Part of a small language model's weights.
Size: width 96, 2 heads of 64, MLP 384 tanh GELU, vocabulary 8192, 1.91M parameters.
Architecture: LayerNorm before each block, learned positions, no biases in attention or MLP, tied embeddings, attention and MLP in parallel.
Training: a variant of SOAP for these matrices, 4334 steps.
Each number is 500 + 25 x the weight over its row's rms, rounded and kept within 0 to 999. Layers, rows and columns count from 0. Numbers have three digits each. The size before them is the row's rms in percent of the matrix's.

# layer 6 MLP up, 384x96, rms 0.209, rows 111-144, columns 0-95
097:463478500496475503524504499510466538570519544479498522530499480487527497519488486529460463492552532540522482517485531537486443465472500491497509499475505523498530537511540491519495505507517507469511530482506462451528470477481485478492529487498508468479508508478502498463511527541486456501
104:516516475521477530483490470492536468492502530504479499527483508500466490546491511510513501497436501449481495452503425468503496492488505483506501464479521470457491517497494492490540522459453531501492536492499505500511532515528485520471491485514570484477500449481487462505501520506500459503
103:524527516514459499468543484516476483480494517549488486496447495548498510486534440484504504516493482455475478514537541475458497507485549460510498491494484548527490494477532501514526510546542516485490496503486485496547490483534551486486526499454479498523488492518498469514511513511519492516
091:444474494519534548462502507511548510468471452457507525506527477520490495504474498477492488518478460520492495503526506498467511488485528541454495508519494502513491486536498496537463531540536427504462506508521492496484527506503492506476479549468496500487448500499501500504511459529511469499
103:511489524473521482500453472504495507520496511468458460499477483520492484497469423511492518488471472494504432495496502516509511492484447483490494523494492528498547476517517451484465493500553504510493511504486491518509507497484454473489504520463463527531486477479534492517504457532466446490
103:487507508519488515514504538494500460508523507472487480536512505511535480511523469483516495523545480472502523478581501505532504524490489500547474465482532520487481494558496488488510489481521553455450530519540512480551505521497492525501495491496472518469533539522506517496471498477486498548
108:497487478539530501482528519509464513544495502540526506493491536499550500492498498499524492479492508524506535498464507525558497507494475530535448503456486492543505515489500506522494492518447499480480524467501513529499456482527528492509457480480472507464491504498519568438490497505546499491
103:509484496490495534461487493506546465505497484538490517499494526512521497514505491487512496461530478473491473506464478516554496506502507490530494517472515593493471492471491475558487488503526475505513535527536501496467541489544523513488481536475479515486542458510510520453505498477469501463
102:541490498505461499491500456517528474510495554507463496517523539447525498527505489463527508485478463497550512462565497522511491492484546523527492479502502498519468522501500509501529525493490515549457518521538509478487451482482521534513512505527549487517502506516483518546492484521472511490
099:496514454502506483456490487519489487428521522516506467491507541498502521506568462489499514475498480487510533462494489512548475526536511473518520499492453540499511525462485494534459499496486492507516493542514554498534545478513509514536506506496486512490483480504519458519494504522481455467
100:461482469511538519511495547465493542465480512512486501517495516492500479489535468494504524499504497488559512476474492469474491459488498485488519448509534459521509526527485522462495463522520487478439509518543517501556564497518516494479497502513518501485514519492531506506446503504511539493
113:491511487551466498468471477466503515497544547520498490496494440489512494445485474473502484539470449494512531494536489484515479498505523539480479475469540512499492535473492541462491488492505500516531506513505481498481524487466489496526544536493542460500503514503536508457538482495525472510
107:503508525517449501493493518473487462471537518503510495486503505542517515437508560505502459486463501541533471523507530533509467517464522517488489551491474460522484516520502503520434484474522516510513489504516533488484472478546530503497504540498496497512507503490557515512476498464523477495
102:511550524520473521513493545488522453522496522535532515525496553499527516475509444496493513501474469494465486505522486494534541506520476538520498486486520505547487464514510488514511515519495510466497504559511510471505534495534507454550516510479518507499474486513503528488518537517546459533
113:500516497514504459473519519516526481511484523498487453470496498479526542521520549465524501518494531490542497482549507478473480501470488528523483535499489519476500510540513476517547551502508542525519530564499479490508514523458531506517486463505451490510467506522508509517488487540500455479
098:471465497530456486479443522477469472495501485482470486497506485533505480501495456516448491531490505449462490529516502525524495501438481516489502504525488464531493472525472493455497481457538531501527538531532468502494476493494525512483520544516511501510472511464485504497456516477474505489
107:491495454497462504513495501474510450512479480484476463508510480531532491477498490506517428516499489515468496514486441482502483507510456491524507480485492502509486551483480456561497505513511506507524491525502447476529470518542512548497507517465480507505467510464525499437487501511488486468
097:539497490536473504492499531460454458500527513481448478488466494537469493507458484498509508565488512537509524442490461468515461494470539534495489478504496511503518490478509498475502480534506483469497494520504505536516449480553502482483474517526512479483496498513476500478495458472494485466
100:506492496491502494495493475518542475514500498533430474525469516500455511519522456458489487504506537516502466504517532476507447543472474444466477537461483519459503469463472527456495533451506476493476495514480515481527506485520500487465477508501470491484480506487500504468481479500488519482
110:535478555525527504499505484491516453513491510512514480458485474493517534527463465502467536510503496508527515516493472456531500488467468464458466505504504511524498474495530508496513479532454500526457531498476498489527505472485467494421479518494497492486504486525524485496514469519564514479
098:515532494490456461539553488491464491458479493478520496531502522529519491452492486501508498468546501535519531490481436501483495493476481446513476502497520508531485484502523506502524499491510475511477478479485544470517478534510462487504485536498484544479509502503429511466506495527513480538
097:519420482500497524539499429498449492536498526531485496477506532520475500502498479495527511539462517526532513460529467504519492502473477533487511499452517452483480495473495507498497501507454502509470475537485482471515477515502496503543501493533510501474494483506480475504515454483549485494
102:483510463502480518514504469506482543512502494483474458476488523550478540463497492521535495516515504516481522458502530482519503528477518486500492521498522464556479470504493511464545490474549506504529495493529489523520473511529468462475497532514491508518543484500481579540532521490489481484
109:483516495488540509471502482483503509520489471531494514527556515528547495509518484495501540494514475507496529500555534533484535508478511484555497515512495523495501530561502497445508459535496521524489510506560492517510531477511536475525462501474470493487503474475489506453515515524481488546
103:502468510484499516519507490470487498496571514511445483476508525480511496521481486465525496509526507481523523488494463487462496533464497494518498487524474478536490475471500506495536517488476508497536482519533470536514458472500479468468479437502472517504487520563530565462485518510481507491
088:520534519516509511474478477529454506506486478515497523498494493512500520444471475480461466526441475492501507478550502484504495509512517489452488491563504499494516509507555524516532539528548513506488491463522510478525477509468525470474502470492502477482489449483553500513512495504508532536
095:494484522508500492485533499532524508513544511540458494492435484483541461504467460504481510486488493526537524507537525532510488503511532487509547538487494483495491497477479488523533520559554456468482540518498509487489491512522493504493564513506488494498474519471486480470492509476524453495
090:507561501496492476530487513513519492477516524549499478502523492474532477505463486513484531540518557484544488505548488533498504505519515509486489477533567498545532503498520540491484499533477491477476512468467512485520487506524525496451490499518527466529519523477519538483506475448489485502
101:520525515502485559453505508491502525469499477514508492499528514518471524503530453506536515500480508498476483536547464524504438517498507479544518483490504498489501538477509539492470513490463545526530506490459492498481494522504438539466490506474525501501467451541509485471463490498513486484
117:472524464474461495525492527455535496550540524503482494486524504517550482506497442516477535522505479505497532466524529496526499517534478511516533481506505506533447506523510505514527532489524505489554518513484523558476515485509509469521490534550463500510494505514507502481503489476522475541
096:508497471543474486476528474521534511465541460515484514516496502495479516491488472496511488466568538521503421486517489493478480508479498526503506538475490494466472552494481498434476490510538470482489478508523511477510518520471509527452499507498505482532487492500514487495513453532516494468
096:494470497498477531495553503534506452482504466490494512512520512511496514467501467517517492447516498513445513485557497501532504528499488507495515525485554521492450500456466536475468494514523507502508493504550498495473533492544485455545491482540497522513502530541491533532536489512511506512
095:495511442489467519480514480473482496494533489498462439491481487536520481493522485517523516462545496544457524544495543513477495510488464480482486510470462485467493479506500513457514448476503488506529483491509512489533498484525479471469488476468489484452480470470484460496479488478539506489
095:567508519559503505476493546525470524473516547487503491489543526510540538475526480477454490492542477485474482472503516525523527527528530487504506450510545516518499508512496483523511523500502502507494491532526516481466506506504508512505524528528539505430536487501482508525523502497517507527
# layer 6 MLP down (transposed), 384x96, rms 0.215, rows 111-144, columns 0-95
097:549559461523521459518462523463503483438489464500500523521527509483507453487531515534511510506478503516499508534510454484501458525514492484489511463515496475503489494456477498477529462510496528545513494518500500543514495525518495486468502544515498504502471487507511476546476517497457536470
115:540524521491530497502475453495529467453502512574525504461511521549499481479509475522487541500465478505474509484485479487488513501464513442492510507499498456515541526495492504521518486478537502497478521478516474470506501484521478509480536509468521491467484512498491439491477468542491513457
157:484514543476460460504522515487528512537527507515497462496525500458507465516495454491512460486474499452514478484538492489476488467424512476516503513477469503488511493503515486533498521553499506438489531485509493516531527487499506474494535471516517470514521502541508505501528537529533477522
088:534448489472461509502519511510447462518492531496491503495517499501495495461508508530534493503540546485515490500454480522520531483533482498512478505519523461452491486472471528466505467500469547531556486501495483495489499462520539507487508451495445540522504488510481497510477498463479505511
103:510525515492496493510479482489505462555496506501498498509544495542491461524500539539511507507500502500496519524489521512496549467512492481539521476489464496517503490462491524435482507525505538512559520518491554507521460513468537529488453457547515509495475498476528497501497516501449481521
112:467501513505540498513511487524476440466474554540509506470539453534524494536475556487503507437519454520497484515503496469506495508479495462537536482535502518517529518503499495517516470491493535512508510487477514531539518476479499491522515528486472521521485487460506468495491455495510515479
126:496482480496498451508477502526501502499507480544532469477468482505527507507485546488569503474500481469507466508506471493490526542483513504475471492447557472478496504494505516486523464522500490511507502444465518495518506502561514446460476525493485533493507503529508505480467529460509471506
101:482502544492477490485526513531460528445501514429492500505490522438526511514505491507514510516484495459479479512468524526512520499506531457481488557532492509501519523467480504485497492489472496547489513489495532500519465485508554533491536506479493521554519479485465509525469507477463512492
099:486475480519529502498515538472519498470493513563529549504476445489538437470487530484492496502523543504472496533500456518497478519529522522485528475517479523519520527491533521511532499518517492510487466482496492458492530472527514467479512550498503499521521512499502449500543486514513499538
092:478504505500498455486458480518455484459515494486552500519467516497526553526531446491499488489485501508463508486478489521468518520472543464507496517496498491494532540460488468500550460468463491503538497502535552475515506498506504533511487509481491491538532513518480448529515481510495500482
107:503519491483466505542504464475543505486458488552484475511477500489532534532492505511482487509492519505465498554531524490490465447536471499489503511483473507528527475471499480457467516497504511484515498501535494510496466495511467522549501476488555470518489475518485501446484529499475454459
112:520462479515464501509485539520463497500522491467498535535550489485486489468532517496493516540501547538520511488512517485508498484524507496495504490508485577461458497494505531517517493503489480569468517489494495484510458497467475531468534492511526485528456471489533464465511512479499529500
113:522470491515490495464511515495474512518481493485505480511482556484454473520524462554510519489505493428440504518503489477483527486499496519473489476521498488506464512582494549513522463495520511489493498463520474495492527504504549509498475513508478522520524487486468522476475541485503530521
099:484477502483509467534500532498517524500512586576548473530508482494541504483504502441561505527509537496485505478506482479479512535486482498490483519524468524513516503489537487475538533489487489535459487503511546503495483515512472489508503480484515510517469516500485458490510501503474494529
125:474499521561556493494525482523523483496525518524505554511532467518506475507500519544488506527515508481498524507493469504459458505481483483463526493481543512501527514497464481525508571508522489529507515500474515527460539512525488504451480524534489472479489493500529517533474458517474493491
114:479511465495506463520512524470463477525517477452507496452493517488494479513489502515530497523475505486485502499495521507478474523522484509489556530485462506497478503517518445486467480536504522502545484524501472447463503515495518470482513520539490471482525507482459510461504470492427452491
111:467504492515505483508480528522501463480495484586505517491484490507527500504499522465536499524503542506505453535507517520487548513480475519560529503502493519512495539506494493513538500496456559475491516525469513512515513494473491530475517512488519530524490456478527494493477514463482434484
108:529523487518512481543489503515461477500502473507483505515500498534541529522523513562480503514508545479532536519438548496480516437506498509491484464479531493463500495477489493467487513542476529465511460516502517496481494484497550518512503512504510534494541478554491478495510464487499508529
095:517517477497499470466523496500533505524460495536462510501521512508510448461493493547496515517506515520501468515508560545519515548549472470483492518449519533495528490489507533475466522485521539501529533514499476489528488479526523528480479487510516489536509466498553519533492506480516530488
098:526510523490490474517510501512474473472530457444472552512501536533486505515510512505513486514539468473474500493521490534534464490545523528531454538509507467500491499529523503481520524502438530485520501503488514497501509472494507489536497451517564528510509503519459504540523471506480519482
086:499548481520511516515442479511481485496510499420478517512491429526486459556528516511503494510504535456491454483480501517552517484563517538514529523531495510502517502508464461498490536514511512522505484504499506509499486513483524512494524472485516483517509499528544493516495475512506518518
102:496509503534499497486484451491528500533521455546473547524531485480477515517504473497521512513520463518506529464509510510520496482539468502512523459474480488504475522526480500549501533556471521461513520458482454534516518522489526466544503513482515535472503495534513527511501495522541514517
093:454468485513469484501498493524512505532508478472473523521520448549509507482503529535459441467511499491500518518453552540511444441509484547504504484491488466499509464483506497490511470526486489507469496469481499505500521497500500465508475487496526482547497496492513506548500517520507542534
109:460485511505560506523498476523474504496453492563528489522477509559528514504517509539466520473473503522490468531489524503477488510497502489508497449468528499519517507501476492479525489498508510455446470496510493513507529435536476502504468538483497530532485530510463517490487477517524496524
117:479504489511478543535470474500483450484516483509517500489514485482475500475537497512482537443523511494534529513499523552508541508491485504548519495538454485498495516552518525483495471475521467482510528465508506489516498553510526518491471509475473441495469527511525493450520517484517517520
084:466480474508506504509496526500489493482513471473496499529487496508532562567528499491489484511504470487536477476478482452505503521516507525516507543470530548498446502476509490518509485502495507494511473508504473539495505449487509509563516527511539489522509522521421511519509509478467471483
091:514521472540502535499506514461487476491473472482453481461481513472496433496497537501495510514496479504480528476515494508447522502540494476511464540497494566492454487526493541514499483481459508501522480510519485490535493470493509531525512509533438505529487504518497524495489537472502511456
082:485446517480500477499512507492475494521498505482456543513487508531513543492494539519482483433492468487471544479475480493499520490513477532549507517484486510441511529485481473506517509485538480500505496483522510547509508538499479486534497527479519542466446508506480459517477506533511540525
101:546467463497499493508512478536495464476516498484478515467489469468477542529494542461500511492491528506527459483501522528559519493500535487521570502482496490498538493504478502493525485509485515551511505481470498534530519511499463440508513513504501465524487468525498493497471493497448518535
118:443495512474500526510525551532483482520541532524518497520484477506485515465477509483523431506469527505478496499513491492513480490470499539520520473492478534469508535504533501496532529471487504491513486505504539526535563466488478485476473508503487505506504483492521440498511470512460556496
097:529515488527514519503486526473498498527447503486511421480504524470519494512461441456516514509518527476540522453461512475485479524513513508496453512535520518510535498505495493524494460495536480448543484494497501486512505471486525532524500511498447468497515471508481483520483525498515488479
091:493510509515532477491481502489486497493527485485514449524483509496482486515459498500473488491507514471507455455489508492502489476512580489502525444505468481536520511518510450495481484483496538469498453482509508547533485506462526542464488503485485472510534474464513526487509455491527465541
106:499481472459527514470453487511544530479487471481493498525446484497496474465493466511488509477468495501544522505494497477514491518541460485458462532527495501503463527528480503518496504497484504484568472498549488473466504496488523469495474516477471513548495499464507504523545478493507535469
090:448483522493529517539493462530521504525486469546454501514494492516516484549477544548560458478497526522526512526525544497500483462516532535484498525519509481549508495474493526505527509539465519523496532473465510512510503486511510481509468485488508480511505510545511512516504493506489546485